Weights of a small GPT-style language model, trained from scratch on English Wikipedia: RMSNorm before each block, 8405 steps.
Each number is 128 + 32 x the weight over its row's rms, rounded and kept within 0 to 255. Layers, rows and columns count from 0. Numbers have three digits each. The size before them is the row's rms in percent of the matrix's.

# q: layer 5 attention query, 128x128, rms 0.0687, rows 0-66,96-98, columns 0-63
# k: layer 5 attention key, 64x128, rms 0.0681, rows 0-33, columns 0-63
# v: layer 5 attention value, 64x128, rms 0.0856, rows 0-31, columns 0-63
# o: layer 5 attention output (transposed), 128x128, rms 0.0917, rows 0-63, columns 0-63
q0 094:139061209138083135135095127098118102101148129126104134127161170110077135144158174129172198138104073152107121094104152191141097108110146194079166173144144154144140133031074132118115138106123136
q32 095:145078151092148125137038107083146149063147114185135105106190149138118083182119191198088146202118078125143137149147110172094096166113154148094166139079119186157126136165053121150128092133131101
k0 084:109185106145113159092138173183162162180110136097116144141098134137156136044098128075173108136088188140139087150095148054119157103168096132138090112130122092106104163112176152099095155137113153
q1 113:128095111130130159097079103122163121086201137171145106122099149152135079209136122140128132129147101124159157133155137125126080147135166120104104137127118128128108222178156178093130042125128136
q33 068:117163125160065118086109107122112186094097080110173140150048089154157138103063155147100115127146179173133161106104102073086138157125140126145057108099095102140167172136143137158129109145140134
k1 066:158151109130126136116095133150082161104135103119176161129161082148147118123180136135093110125141122119159096125119116099133162100115113105182083086109031062096087098183146163134145173142095115
q2 088:111140117141087118089149164123122165116075125145127128135068107174190154126107136139127099065104136115105100158178078123106143169136096095139115087147099135119053149181144120118117122191107087
q34 102:077160104145107133090143152155144131171108102126141090121082067147091120069058105094158100079101140135079131122124124109117151160128088076237074095124091097074105179112143117108163136170127167
k2 048:109132107112140131127093087101113155121177170113085172080088178184108086135174163107149104140154102172106144100141105151136118121173125105090107123149148119138211073135141135154090140034155147
q3 179:073188083134122111103145134160109174146099107156127148124080071165164153056095152111106079068118147176099114130121122073100173126100093089157072102123091129116116095182171124155119172164153125
q35 195:104167091151117105115162141153118179141096096122127145130058083155168160066099143076129094085136176179084124132123119079082168129101099074167049110133100116118111127150169100122121147148141145
k3 040:135068121093137098134118131056146097089153147147141122154185112077101099232161140171107141122131034100132134102128112162099093130135140191092161121128174154131162121139101129158128090125139094
q4 071:113125068151162117120092135152133156140192185163064157100117141084154121134107119143146116195139106161085191106091189061095132171115108142149101115118182143156134125150114108082098150061118128
q36 099:149132191111152140097136145131171189094162108142094169130136104109154157140112148166060091123134142102115112155160186125101173163175142138149143113079133092107072082161159145146115147081154169
k4 081:156076144081127114138138074101061093097172132158142063088149140143097100133156096145180142193088151085149140136102081150168147131139124115092121163096140185156107193122115156111106134093149067
q5 068:123095148154090161150126116116109097119135170186180152183127172152154125136108158180126134154094189148148134158075121122107141159128067092127127124125116112091113144155138164080078119139112165
q37 095:109188140120182126109133122132097139099128151137115133152148103069144081146154143121159057079043089109165145047073119078146118203124113144083098168122168139092093135122176163148086107107116106
k5 074:104127098128095084168125167145135159123118127141126144130123130166094127082100143079171146196162139038097097154113084053130112138153145152170063111069079140138151113120140083095112108119096069
q6 066:137082135076114093137123192189081121095177126100130089025154069124119119102115146093072110124136109144153098103101166136136139152173185112163106169188103098165120127101159120160122133129139105
q38 106:091118163107124116026151147105149118062144120068123099158160136141117146152051100129098075166124111143170188159157158132116087147162100088184114109067102100142157119107111167140078181110113109
k6 081:171166178128111143084126086056127187163080100092179145123157115143125147106144145122152126168074183142084183141125183103118091182176086137138119107161172136141165176156167102117104227086127116
q7 072:148105136135166107147095110115177090109131091123105141210093174089162074139133098139125096166114103178139146187114201137158086103124105142114126108140162089109157162120097151075104110164147118
q39 106:147096131092129145131145109194095072133127123116181153187083097098083103111066147136151169105143101150175097167129134127174132102073057110115172153135149107131190108101122128134146097141128084
k7 083:084131135129129119140153133134089110123090093122121126121163147138123115162109178075112158028150187092089125068126099161156163135120098095101141158114114170176103111161167140189144178127118165
q8 098:147104148139152109135229108120137083113113123144116164098084201120125138096097087119110127075146091110088125100149134134131132106108151153116130112167163144159166098090122113156149126090128113
q40 127:124096158070167114119121130073083110076161165140144116123184192108126084167149135171158118125128088075128152129144147198150154125128120161070169147121157145147136069102055115154110119111096109
k8 111:167087179121099112136115097075142073094141151162198103129182119100086065246167120150179134134130099077152173140103142163127097155151145193130164139114132147156143139092106152085154091133113135
q9 123:142071147120115142163121124087156066118139154120098081124158175086092085143152108126182186182133063108104175102117159159164080103124153158102154197131183145153166129072069195102137091084124133
q41 100:149088148052154169127068118071110124101134129183148109142184161116129075175113180185122128181150080096139091086148181171157119157140159130045184147087141135155159115139073123146126103099099115
k9 120:174108189124136129138118127121143100096160147126202108139153117100119085255147126135153135149098108090159179135099132160114088153180144190128181145126123160171150167086085162098127112151102124
q10 066:159166128164111119159115095142098055118126082132165102168104149107146130172141100113127112101124106097156094125108065093095096192060167088081089163150125097066135166128140155148128081117142115
q42 065:160084135147126090065097112139082146110152057134159097148168146144115154166121137126113122160124072107116125156191156173116140164079149068076179157141139124076124086196127109041142131137113151
k10 128:170107184114125113108143125102152088108095161141190130117158109106113123226123120123165135126121108104155148117118110154157088140176137172159222136128118112158120169100089152058136097156130119
q11 038:117147077063073139147125135117192123144114123193185122137122153161119131071139130100097089133171098185176112091085118118100124125104171136132093073126120052147153108180162176084131060141113098
q43 051:161138120090089163178145151155129121154147148126090160133082101118141157105181119042138130149162160145085106040158157109111103099128125107116114119113139118152114155124159091168120107126140190
k11 275:172088194111126136145111114111123083098138147125187092141180136096113085242151112160149163145112100087156161122118144171132068146151157184125189152129144138155157146085071145114151103135103112
q12 074:112123104134127151129107173134150125196117124119106120093179095104161151112141076147161174078102165139139215140173111106125104140127180184214153138088178086148109178114100101149121192104170091
q44 092:122160112154166057116119075184173123102120118130095135125144098096115148104188163092136149171095168152120154153154129124116134158098196104133167194148162056090164160114122128172124181156154141
k12 071:149094138116107106088113076162184105125192110194128135120143184084097091165112130163093143116081194114148084131107141086180123109100126114106172088100139125092137119086137159098110170103112211
q13 069:107141100187132132104099172134113154081101110103204110099132146121140137137102139110178186141141114123145173124123142104072114191120150064136115153106118129146162136125131192109081101166122064
q45 102:137150148210127076090111111107206109137180137097136165078074112144138135149110165149117135122116133139201136089119093096109049090144118149136120144139131130138138105092118157085089110120159112
k13 076:084131072088097141116153104138176170200109112151172134090109133178181131115126141144091170097136157138160089117156044124160194077090125100141108112148126131167110097133172122127118127134122128
q14 064:145090123146166144099133144142131121154143099149134170115108171174125100121172125107108090203080158080116128138158132137134127101148103116079151164125181131211154169131163123077119158116125133
q46 098:066059106106144110114144067159150098131102194103093106097116209147113146088116169111086125112042142164101096168121132109170121174129114134075149121121180155124092112121102085115094117121141185
k14 077:138129176136078146146116122132142132096110101166086130090109131173133143146115135159099105173165172109146135209177124101145166131122126106146160116129093145141147070108156117121083136150110086
q15 071:161108153149146133108164112132153163134050082183136132141120107152111095174196159106123137130114141128168155122136079132153104132131071087184063099117088179106139137193129154055134107163072128
q47 107:122131145181145116148116133117108128122094117144169187143097126138134129127107118127059156157140106199138134165105105134103180135155148172107107095185105103108130107139140196077135118096149159
k15 086:111153160095094110110152126097070140140169174099162135074165145101145137165094099155099135138116131157138130143167147147126101150139119135124167109093119158138153098111058139094140140086143113
q16 068:115201111107129126135117107076202169203150127139196096168098054134146131147106142156156125147153163158171095146127139120097127158192154118091108126078145075162086136131096110147119041120142078
q48 102:102129125140045128090184069081146136133104116118115154119093165155083157141087204197162125168134160182143142152184157088085172094157154117107082109150130145088167159167167123175174086136141128
k16 080:161162117111181187138096136121104170068111097144115136120141191152118073091177122154050117097143101142143105145082133134143122103128074112093152174160079111096153081162113152087116116137108058
q17 070:125107120126071129178089166134161151166133158164128135131087079169109121101117113170196126147119161075167139091141129103151161116087103081137131108131151157140170131146105065166155231135105072
q49 103:138139208109122116192098148146118054191118084114152130109134092177110130106085153132145099128132131070163115119134152085132122077136157149140111124138099129092108183112122104111187171148136128
k17 079:135136086102101105146183124120114126070134144134095145123121162094127131124100128109093095104131081192139175121112137186126113143118128139126106135151163105115200066115131107158152053112106166
q18 064:069180130100086133157119166169140139220144207164098101115121108070119087112081106139139110118070103153161134090104169068150116121122104121133129102147154117094136117113164096123102167106140156
q50 101:143122116108073148195088123159152119154174136147149141077140115099119092119083143106098119076096065099078077115199145105142143106099111158141127101115187174187154112118140166152121186114080075
k18 075:083079107154127116149138031122181138114107193133124091139142151151086167197093117154113160111169118207095147066124086153138098205104109141127124156122119095177127117122188108216140067115115130
q19 068:080115158135119072091098160137147112147119108130062114179108090172130144054058079170145194185192202172188137182160120122108143096134114143114118055164148153150171086122139141110152164162141109
q51 103:157090115133164121080050098135132106169146141185169110192123112121152149115154118182160176062169133135145062150100095152160148178101067078181160098131126132127116110102148061137159121153090150
k19 081:160100140088107116126196147106112101082117151074107153093124172132087084185187108059150082106110097138115175116087086132090127117124188152148117199201128177156064157143112121108163142069122085
q20 067:146146139154061164123088181169136216145138179127084108107093112120149124085128098168110097110129111145137155062151167112120146125105130131152100176092137120145090100171106150152125152114164112
q52 102:129156131072127179172119159117161152089146129089153125177048149118164173113107160146154125142096072155177104107108117086122125110120191129145151134142165155189140150122093135167156125086149110
k20 077:160090109160086116171142076129115076127191119088179109150105137145092141148097155083126173118120110021161047142127134132096085146124111146061124141157073141111101092097158120122111083110112129
q21 072:108169084128100074100106076080148190196164133204146149120071092077159156146080128143154090037071081148115144136127168144135112155100100184140111121075181140153085152091143114116129132159113120
q53 099:125123181120108164124138151184113146108162166139148141124116115157139083130139119093175098131179060104121098201142187089135188060079130084083115119160146113084110140157119135097154131105154151
k21 079:147135140155130147120145164172153085085132199140175142106154132148087123081058156112184119140157134171128178088139119112132107115068131082068125154154185067122125103155120102084139116175116175
q22 068:075082127093119117100104066139156099139151148163106085070117228171126105134074116147129123120124124129110131134163132134147157136092135211123100097109082213117124079075135163128200113076115098
q54 097:114115143146114073119123106177137125098102123105138097185158110113157083153091102122104173166080131124102095148175112131072127087135160102136121103068131172142125103136108143177192093112133084
k22 074:169103097076131176161140144087111129103142115149136149151144123087098172163178126058169123136119144138160143197146146148157130136091103111132078117038152138170123140110121110074141137099110149
q23 077:124113155149154141050116093165134146153089121161154114081140102155074152096124160150094128154100159143148137130110050110146128150164137201157156130108123064143123200121189132109100107184137154
q55 089:128141147121188141140101103127101112111124107120166099111131100102145127116102055118078134161088114174146122144066136086125155170146156171154152152101202134108133073085118128115092155153135083
k23 073:138113120127065097111115157146154105135141140134119179115112127088108122051110123180156148173162113063136206130137159128087128134193146100102093129116110162134068116068108166165154122110164122
q24 069:114118147117196129163110110117158107127196099123120154115107164112148116128091142137138130205079114134117116194102086141181140103058167177110088160071132148131170137098202145141175081095101168
q56 100:107163020114154116160137120153096107161172030131117138135130198145132144146143144110154139161173144096172166118132138110064151105135140122134131143086117094111095122119158075113107138130120135
k24 076:145199144124099133100096118106122154164132118225101069199140112130137091089127154149104120098109096136120144149133156110156140187194152169142131124091146140135102077098100175123123133145091071
q25 074:094139131122088146107110134130086088135115082157132112184114096169125153141126113161070131182134101112068134099145109148147165122134129125144143169111117081116119135131143148092154118107141142
q57 096:140088130157153123124094072104147129166115151159090126130148134118171173139203106180088088149050107107153153096066153151146082136147089137113117144086091157169109180141163084123111107133130152
k25 079:142104151138169073043090115112129151170126106102135147099117132143164084116140175121155135064168093105127157158146185147136140130107135145185115097128105164125170143134155185156130072115101099
q26 080:111143183136126118132104167122118104210159097084112149122135063131105207121129101132164190116126186149156086136170152153125095155171071082182128102089156182153080150143124092112148165145128112
q58 102:127125161111084109143163078121163083089122066145116188100109168142125147132117091091140127117103132096132123061172127119144175153095169101173125156137094184092175132125159088154153096159114137
k26 082:170134149164196124103116149141105116170122154159073098158104135124142154113122126137149147159168155119158098119118148139102138121106128131094190126080170104118131181139080214160147145106126088
q27 070:183140128142126152148070107138139105108166109179068121139084174152168094216157086151090095125141176105161191094161084136168152135127145131096091117096078159094116126162131182140160149140121129
q59 096:113139109105115111121154092160081101087214136188140117150095092060152104137107088131142123130159135148166097128115134141113166101143131148167101172095127140094166108145148140147142170134034164
k27 078:092128105083104140150095076125122153136196136129134061059097064093130114149156131108119138131182046124116134142177125103133152095132180123117077134133163084150143192163110151091116154087136105
q28 068:194138109151150175088077175141156165134099112208090158150158085124195136122147182156094154189137117136148080184098133168104194142143101129161111091093086114191141119193159128041131114151086104
q60 095:065137132114148201180149077167135173098140098167092145143176119133127075106184155129170087127098146130139138113106095082131163161152139145146209126127154162137156196167091131100161125104064141
k28 074:173132131110105120111153129085116147090153089059150096097143160126052108077177061132133102108188082147085122132102207133091112115092125077111119123113076118142112124110150161140116089151174166
q29 079:107156133111149152060180117116092218121114156120100138079150103140193117128142173095069082170097173126093115150164115138159132157202113096144151124038127123153088130155121117148154129134095130
q61 097:147074103170120150086077163166107084154158071128131109166142102076142172127135151123130113115095141115173115126199090147094095087174161099154160172139174143177180134139137130164130177104140055
k29 078:189112222123127118184131097091088043144136165068166105089159123149069067195152163151125091107097103122169121173079130197120151204098120074148110185127172110119148101123111107094145139134175107
q30 071:155086122122111088137136114050124035144139138092109147102081194115135146145128077093115107092167139123133062078061146096126111130085130134139113136243173145100121092126113152164119122098110136
q62 103:138092104135159141146146117123071107125128149113080136136119166100164171113125147115095110133101163140143182119173127082187159112173088188136138105173197114149136173137085157169120109148117155
k30 081:144153108074127130124116085182101128136132155139149128150145097127146153086077108180141096132153135154095106113152145141105149158111141126127147121160093127112109084133190095154098181106154118
q31 061:149100132105107111113097142160191129124137083175185097134151098149182094146095129190133157131109106214129050121121144139123096174122122089204145101110126084127141091200106113097105156152104087
q63 115:110124094136154094107134163109124153143173096150157150148148107151116117134102168130157158106078090080169095168082186086141112194132130139117108140106143094098156104089074158069128110154099190
k31 088:136138105090059160131164203126153181129141199141108128080084178121141100064080107086130102194174098073095146179134114182122144118098101123133173113140099127114112128121168076109116117120141164
v0 069:106095162136163145078120108121111145095129125126105135120121196136161080145131145088127129131125114132050156163137145142136114124065167111096105135165121137085117165156129142141069156076126144
o0 077:118123134116151146191103078092150097049114123089074105102079139139124143048149145175128155149118098129169072119091031149143095124105105138142112136103068111145114215165191153149092107151165140
o32 059:127157163151075130163165082090132110152142097120057157076101149146086155088086092122138122151197132085132131152147133142155163123167086139172123150121172109164122176157153086112074140149126204
v1 073:062109141128136107095102149081098149103097174166128148144126120097101133112157110140143105141098125139115164120090101111062114092110063103131125171111076100146100075113160166148094168164152184
o1 062:075144152176142115138145150158145124137108152160201114163147126143105112227103116199080081168137121125143101127157131123149123153137118071127150104084097117141118177146190067105089158138135097
o33 080:202110091130131172178164141128102114203134133120144092113143135126133162050108153111135167134077111098085072097136111121167073234113135141131121152136123093100115153106135135130138142114178124
v2 071:137148152098147199077145095129187179168132094098148123122151111121148164141075133139069078116127102117144145106127204079117160145140171138103085164072138107115161096146154123138155107074181126
o2 062:121126096087084143132114094169128173119116112069118121098146112137118137117070092138132132096203100130137093115134109120201129097110139119136134142109112119122136151120214112155138113155132091
o34 076:111085124138140063137108098167140132151104099181153120098181151089120137195117114147167082155108137165116198174115139117152088145170152099105171115113148149101116135107126142182098113165141170
v3 066:142097129127144054143135063107136115136143107124138137128101078106150145151126133146118104165118165143099137133122119123123085132145073092158145094190107120091119056096111147082126109118178145
o3 053:132125124110110127137181155164183167121143184128153131143154087113112159149174074091184132123076171142114132155126211101114129123145105128146122158183138147127115124114084095139198102078085068
o35 076:116148114149110163135135185150149057109149113170120068132118093125163120076113153178134156125140121102094095067150159098082080092059140141098126117104112135124140116150125183111125175118109155
v4 075:165142123079169123167119062164104103116133098065112145110138106075175120131148197055211093166109181132112118101121088159091096115153195165128144111111135082096117102126173149106117187074130113
o4 077:068111120146119147197126130167148180121147160134205116090122143150143145255133151137151152167137075126138142110119105129082183090115096116125177193108115146163131123179163142124096114123140126
o36 074:136116114164055149178139114131164109120120129124152156164075136163153142222107115127129120073146117118125120078102130124060185098145119134157093158124111103142146106140114179157197140098099108
v5 070:140078067106123134113095071079171090107066117169145072137087193167129141125124147129115102174144129150144072131132169099113166114106146146163079152098164079172133161141091133089139130148153071
o5 077:102123138085083129111157148126130132111131129156180043134138130166180126099143074063172155083131115112191129172160118097088133108125125127141094136126141158235136124175126127161147148089086151
o37 067:157177124057103061104107147128150080165164136101105110146119112062125093121154141083058168130037130121092100151126110133093182131117106126147066178151121118119120115154133172138180110119110172
v6 069:154138092142120158119146169134102103168133107151159140086163130141106091099111081118128132097091139120137153112190102087100184139091156163129099138212159138101129103106147158186172159213083115
o6 056:165158084155100107119188150144135085119178121144101173159155159125152139152102117082169075107145133165091193136083128106166089144095131129170101096161210116148055176155077126123168162100085156
o38 076:069127074085128123072120111126106133129138112114105199117184077133108121075099153091089110122160104111160166119111096161158159136140129133142166192134120070115105097151152088120157123125093123
v7 063:138094114114151171078174172155139067114095120086158113104127105156075129095059124136083114162147120123175138131193107121104136120095098100170120130218054118133120121096201158152109123178129136
o7 063:136102134169135144138093138150073092180138086111087121108184113100118090003072107157094112145163154108104163106095138121164135161145148114110173157182162130154049137076117124135063197138116176
o39 067:184129165132196091102129090065107127144123104108122127146222114102185097081090160116150138113110134123166095171126066194117141163080130120113146192078077092043131100149103134101089122194150171
v8 071:136139166092103117119087140133218149123168158228121166106097182137133116135128132104160130145098173187148116141148145128136160122119074103136149133111117107064087175125113159072121191165134128
o8 065:174090114107120129114182135145145113094147144113148108104162196154128115130181117162170161163142085167126065168145071113141107108148098117155076108092083128105165161153164118137116087119095097
o40 072:160127137136124132158153193092098084102167137104120107067147165071117136162099150137137124164168092161157126111161134079116119151106178146172183100115118171154119143110110128153124138097145120
v9 073:169109116103197131106098144113072097118119093112103154140085129137130126125132159172116120118134062111130070175093124117134170110080130104190139135139033095116090137122147131138135079125162103
o9 064:079195173140131142148124148202124067125175078152142179162156120120086076059158115126158147184126120155108145140100175150120138174119099096159126154139107131168132109091124122147072171116078122
o41 078:115168104146132167156124174146055130114116133148159075108099112211103054136113096105142133194120114145160096128145201180086141147090128099080092159158089132203117114180134158174174062135109127
v10 077:132110148193163207149198143109127120075112172144160112113159115139088158122079126116109220165173139117065140106084155080112186143086108167146144081125100114150158089121148191164153114128106131
o10 067:096133151162123121134105114097119173152155111072131109108117108123074121064118135105104103178106130110087186103079111154143158111070128117101190117065143171153154128107137143097135145095160121
o42 082:208075158116147161103142105097176158121177093109150161154123134194102120093114094100114111111092152102170136184093134162108137166148176126145134155087100130102165116116170121148118081131130154
v11 075:166138024061080099166150146119078111096140167112162117181144195151134177102164104113174151079153153174117139115117124129138137115170073085151135137129109160199131087145112146135083121157162104
o11 072:123162116115121180075132137107147076116117094113095110156121150120142162214121159106142122068125145142092156138155110114164122152106106150081080087123147124137112154111124149129152133093129152
o43 080:131108094174141124158105117141119125164114164123191155126107159154103071210114139130166174142179159169127114171124106158121095168135104158129132176149166128173115159123173112100120150100163127
v12 077:130122118181155139117135115129091109152114154056104072121113167156119114142155118113127132097150109180116123112114123080123158115153112141116150135088035094102134126092105104162146131137143070
o12 072:106131199133144117083126132122143114121164171180123119111139141110149064097167129144046100136071138108203113157197193109155116145173169160118145159141120138157156135077154155151143143111133127
o44 076:175090170154068123144147058132125143041101151108111135124155087137120120135070120089055123090151093096167081113194169184074124093098089155162071111140110143174140123126110158147194133157114174
v13 070:152105127157104072130160122144130129094164079154122131119168162176128124143131114136088141117142121074100063095141160096078163085124107110135120145104100102131154201137034127047124079122100073
o13 059:155105169117122175154129088133133110081093096120046100142112122185198122017156157111076124146126131148191110100141093183121121104217118179096167136112154136130180148105125139120150148095156128
o45 080:114116102121151132118087132120157090122141138118077138138109119170122164038194117129150147144101132093156142167142095153144131144165116138146112083169138132199136142123121158106097129152137121
v14 070:180133141163101081187135153124104152097155112113140140103128114122131125134105104169152106076173090063141047164101155111106109142084179131131090169073157126164129157143183100129132213126151146
o14 058:138107124080111140043171142155139160107161087141219107131187153191175096191095103142128125090168107128083090132106133062134048143108210130133102113189111085136162133131165093105163176127095142
o46 078:147098123118109148078070143121135159075101095112161113103122081146142112162083128126179111142101152150104103159122109113137094207177157163168115113240116138127105138100138147133119158123169057
v15 079:090123089178146105128153187117149102082210076046121145074129138086124146143172110008150131154110170113125189113081138152190105122163103164124108117182118108096150179151098099125127172144105220
o15 072:178110125184170124171145159141097132128098138137154141098097153133139149255182161064128154202132124126138138137092077179091170139100144118151050167176136122133116123127103159125126093141126144
o47 081:150146112140135170142104130107174172105128102164134138127133136174211226241077111093074139117142144115188126133106119165098200159147116141133073143135093119130125163094117150134081104125124140
v16 076:097078137145197114115186134138133164145133178149092140092134096151103133126133138093102174180153158143184102174104145085125119112076145119142165099147138124109125125165151211110121097133089229
o16 074:141133122172140095085062116130132147133112122117101109119178057115119127000154197157108154168142106124096148109065107155113106128104122159110120110137124092112134120090131116159118145161133152
o48 078:128126123155121103083108128128099150138133142121085109125207095139088167092122158190104169141103124111076131171129147215133090178095123143165126144133095124135138161056096077114113158100171113
v17 075:114138133155127130164138082165149171092098121017142178107122120115099066142136180125079163088077077131100095137116096135152095208144150139109121122074102129069096134120166104138164106118182133
o17 067:063145050156117149193100134159104178166145135128140116100125153110117159255113116115125147129115167107132139082162152130105136110156129149112155170160111137146143091059145110129051121165147106
o49 081:110142088135149134150118118108098084147160104108109097104107067171169178242102110136186101129149124108163137103144125103113065081121149095115185133156081135112170105148117094163159109109108125
v18 069:108172121118109167076163158129105158193118108076126152194150157156169159119096152141110204131082092163087144107110127144133095116153055075154126121164171103139103178097103103136119156178107141
o18 064:147123099083162144101137114093141129146102127109140127163140108139139121187084145169121107094150137097087154121123170165147124086113153172121100126155099098088043147096089164153218136142127179
o50 070:175138080131102147185123189106127142164158173111136138105069150119115113155127098106105099161091182097150151078121104143152123162106220119233108174129141166158120102115155120096065108116126143
v19 071:164142065121133113131134176110103145097139148161132062093078130136142115139127140177146157160216121130154201116138160045058125115143091081160080156147150204161126099099125099099124136112083141
o19 060:150169075129133085121099114134140121188160119107073139152107157161085090125124113048098135098116141175146130170120153095124083131085114102089141129135170151133083117097097153164132121099143122
o51 081:155144127132097075068116080071124164158093140112085154113144126098103093101091109109097177150103117167132092145124101201110120183156132164133076126125167112120144102069135116113149152098146095
v20 075:123142152178045185145097086165108093191132102115131106161136127155167125109103126092086124063156110131132095145145145144140156123176110106158166179125119140089103088104127125066068123100177134
o20 067:154168151134067177101120116174147093062146140121105123127139117161096142191075091171146132161131113087128130134161155028123157116154122180134166174191118131152103134145078122132103151131109099
o52 078:107128159144099147116124189113112093112085135117157061123167135147125158250118152139083139112146105097118118103154120074122068097074137162109140105164118141121046157107141131100082067062127155
v21 070:154115111157148180112165169091132109138138130112119128059113172119156102154121185088123131150036144147113112122123160150186114153136128129086159136163161049092147156173137165152135138128127159
o21 075:138115124149155116140099119098113134044101120123095110095143144163188159165192177140122150162199114135119071110060081194097112113103163155128051104080087121068120165125129107122136086164153123
o53 063:164127062113131133145155115134154154081117102092156095100138114132152134163103107155137115167157105108122167107124118170059116096170137100146027171137085149133184127149075141136132096098089168
v22 067:126143110135140133128140135144076129114137127139135053143132111106116136119159154145093097053145126134151121154130119151083182103118123150130115101107131134107114105136153210122180127173124153
o22 059:088179143156097132059057134189088087104135180179131133122169100078137133096065140078140086118119098077128137100131140069108130168093124114161173109156083088108143132127150159100109147139065129
o54 068:110154113156112191079145129204102119127106117144170149141149135173175103111071150138125047108112099147069121044116128129085098213148213140147122080167120115091154136144123138087145187145099112
v23 076:164105087142102153130106131096140081133173118127109166171135190098050124138057083147177093159139082123102090102103139122164166129148175138085109183145176116130114097077123066182201100155129128
o23 069:159122108115144100065109086086156080102141140096114112164129183173133121238149201156142110153134104175104126163115119143129025139090153111148064098074153125122127187170119099139162131135120155
o55 077:088092129079104098084144131131134133121127096125148079095129148170133104206102133108142144141055137145122176136121164125151099074114094091083108082092101139094152098170087146133161106169096158
v24 076:140116104138160187114113142175106133109066139149172153118138053133198125106167141149121129169179131066151124082066116138115133132105170156155105068163129136144168134124127136093157123128127152
o24 079:098137153144114141144164167160105164226091123160108129138153045095095127059086098101129122180107153082121156105116163128131173097149134120133189140175137178147168090095068149091150160113123121
o56 071:138124196168120125150114122123140121127124117114084147145140083141089117000157120095103132144098154092120120136139098134045199117107116128090093153147084122140094110099105117089174122120162102
v25 072:109112148055175155218137133114139132150144090112112117056134147141149083086128079118152136126122110094110140144049130162189140172124181089107099103106161078186135117129144121069085126094103105
o25 068:113112129129091136138112079141151100098108129107097163098159160120088162164107109195136184138180123090082127129084088106115141095090064147174120140124078172094156157121151098119113180120115102
o57 077:142117145164131131097151130146136158145140142130148146140103160124133204242182175146083121129070136143121120190070114154152109051129131133148145100195128153115107134082117127124071121101146091
v26 073:129083094126117080107099138176187097067175114124125127099099132167156092116077122141150114168157160130150129123063081145119135110129165112138137167170140151166157062107136048160170172111139138
o26 062:135070140114151183115139091110101113180122137134157169135112167122122113194104149033138147091111148135092142157128096138106108215123107113170087106146195096148098123161105113128115104061059155
o58 080:069131146174170106129128117103115103094101075112112134109156072152117148114163122116132160144105127157118133176158175105079129112108106120091142061162079146072117096125103131157131120174155145
v27 073:095152120094106142131114147102100155126144088108162193105114131128130074119162183143098137158133091101141086114121151104045160099043140164166118130094091132137173139151110099132081152203127097
o27 055:133137157086174177165161153108075143166134090166138145146146174163196077163158137125140109114141105125137078098135098165105097176120116124125143127144096119143061120047143162145084131120139123
o59 083:133138090106171228152114179161124066114140085129153127123140068093110081120118092072144121117137132146104110128131149144143117164145150146109164150146079119135097094050143124119151086155119158
v28 073:103116128079119115193125103131097100123172164130145128120121049119131133119060138133076123153104131129104153076133100108069085159078160109133138104163099118133130152130106091089149150077177074
o28 064:149070125144121149150084076136101158180108119108143186105087137112092118208102139112138184179129165081127091177135139137100160074166067102111156187084115132115176119163116121102109089099152114
o60 077:110119104151146172091176135158175071121101104152164151129084071136108085042115115107144106095143084089131120137138150117157169100141090112114079209087128086118109108144137149097155144165106142
v29 074:082153141101058143061094126150144159076163150153075135138083102096177142140135061137153143091129109091148074132097070111126101156117146123162138128113157126130088119130109090136082133112130079
o29 058:126142147157123113146127072090167194142127156072153117134077094091158138094130121129151147167095158164168129172167105095088166087147090163158119145103164170124140130153109110143188101061098102
o61 082:131123076232146131179103119109080098179086161071118084147159091111138144107155093147089144120173140147134126164161132113208117115152101102176114117147093116166097131096109126137121093110152075
v30 078:175154151132110044049133162165169099126155153082132118028141127125157078117175159083132100117131158083115107156126125092113100178121132130130161145123101074128138113120144148095164154078138115
o30 078:120146158181084180151141148215121136113126124160106140087120114153097114172144114116125139169133133118143093116125164105116178146135143101172142173125112156106144117089122102056044157128085111
o62 069:117137075137074170214120131160117139083067087161114144092152119159133135124064103185129112107146143125122090098116122173070163116159184076132179160120115097086126170101099147160102178115126128
v31 063:128147167179125149128153139081121094125091077183098193128107152155126137152134169139131127061121163129066157050118143110097070130165133114133140158193138190096118130090166081064135100160118154
o31 062:133158118125168094192122108091154175163112157172100170124118126201101100122128138164073158070107115131141124063143087159137042131133118124158129126118077127061079169137171107140067063132139128
o63 066:128174067121091131057154072094141157105137114145172140120090160175141118131056081154094180132191163083159149107182142111102096110107057132169071104134131149103155160159112110145151105115113124
q64 036:126139086111104136149168107129083118074131049054050120116118174152125099107094144075164111085111099055131119096105196143180138093115118125134154195138157139125191160147160093066144146108080111
q96 051:098104080120167070129136126141166149112131181116168068123196144123139103131163115106060113065104151129113130117098085115114139123138077143150127200120126137157099132126182120138136119098125104
k32 026:164144152136160146097062126146165130171151136086140153101057116143142162104125162151082106171130119181142089057115105164120149150136160214106211123101130140123125115109129108191123145094140126
q65 043:141128158110116122188166077105106140098139121119088145101088168124112171227069128130165034160173157096113161149119166110206137106130146111133180147159178142146117147155059148135163136172147150
q97 061:147103165068125122100131116160140113100146139106108099160155180125108097170114086215092092135157140132125100067194065104216124149141099085143158147121070098125164134076149110121079161116150092
k33 038:084146093152181103106168211137121142113094181097141125101121163151114111057155126126136136075106147106064156139119129076086144138127107095123120091145130174193120090198120118183130173084119136
q66 045:196096110106115139191132115083108101141175177126210097116116149048094080198104145174153109133124089088170169105089163153143079127144076135125115104129108097137065168132092123121158124127153114
q98 070:159055169108089166122134136126113083087152188089104092092170183070109099187133105155152125134172071086107162146143074142142099105140096162148160157171139107153148165137089179146138104079149135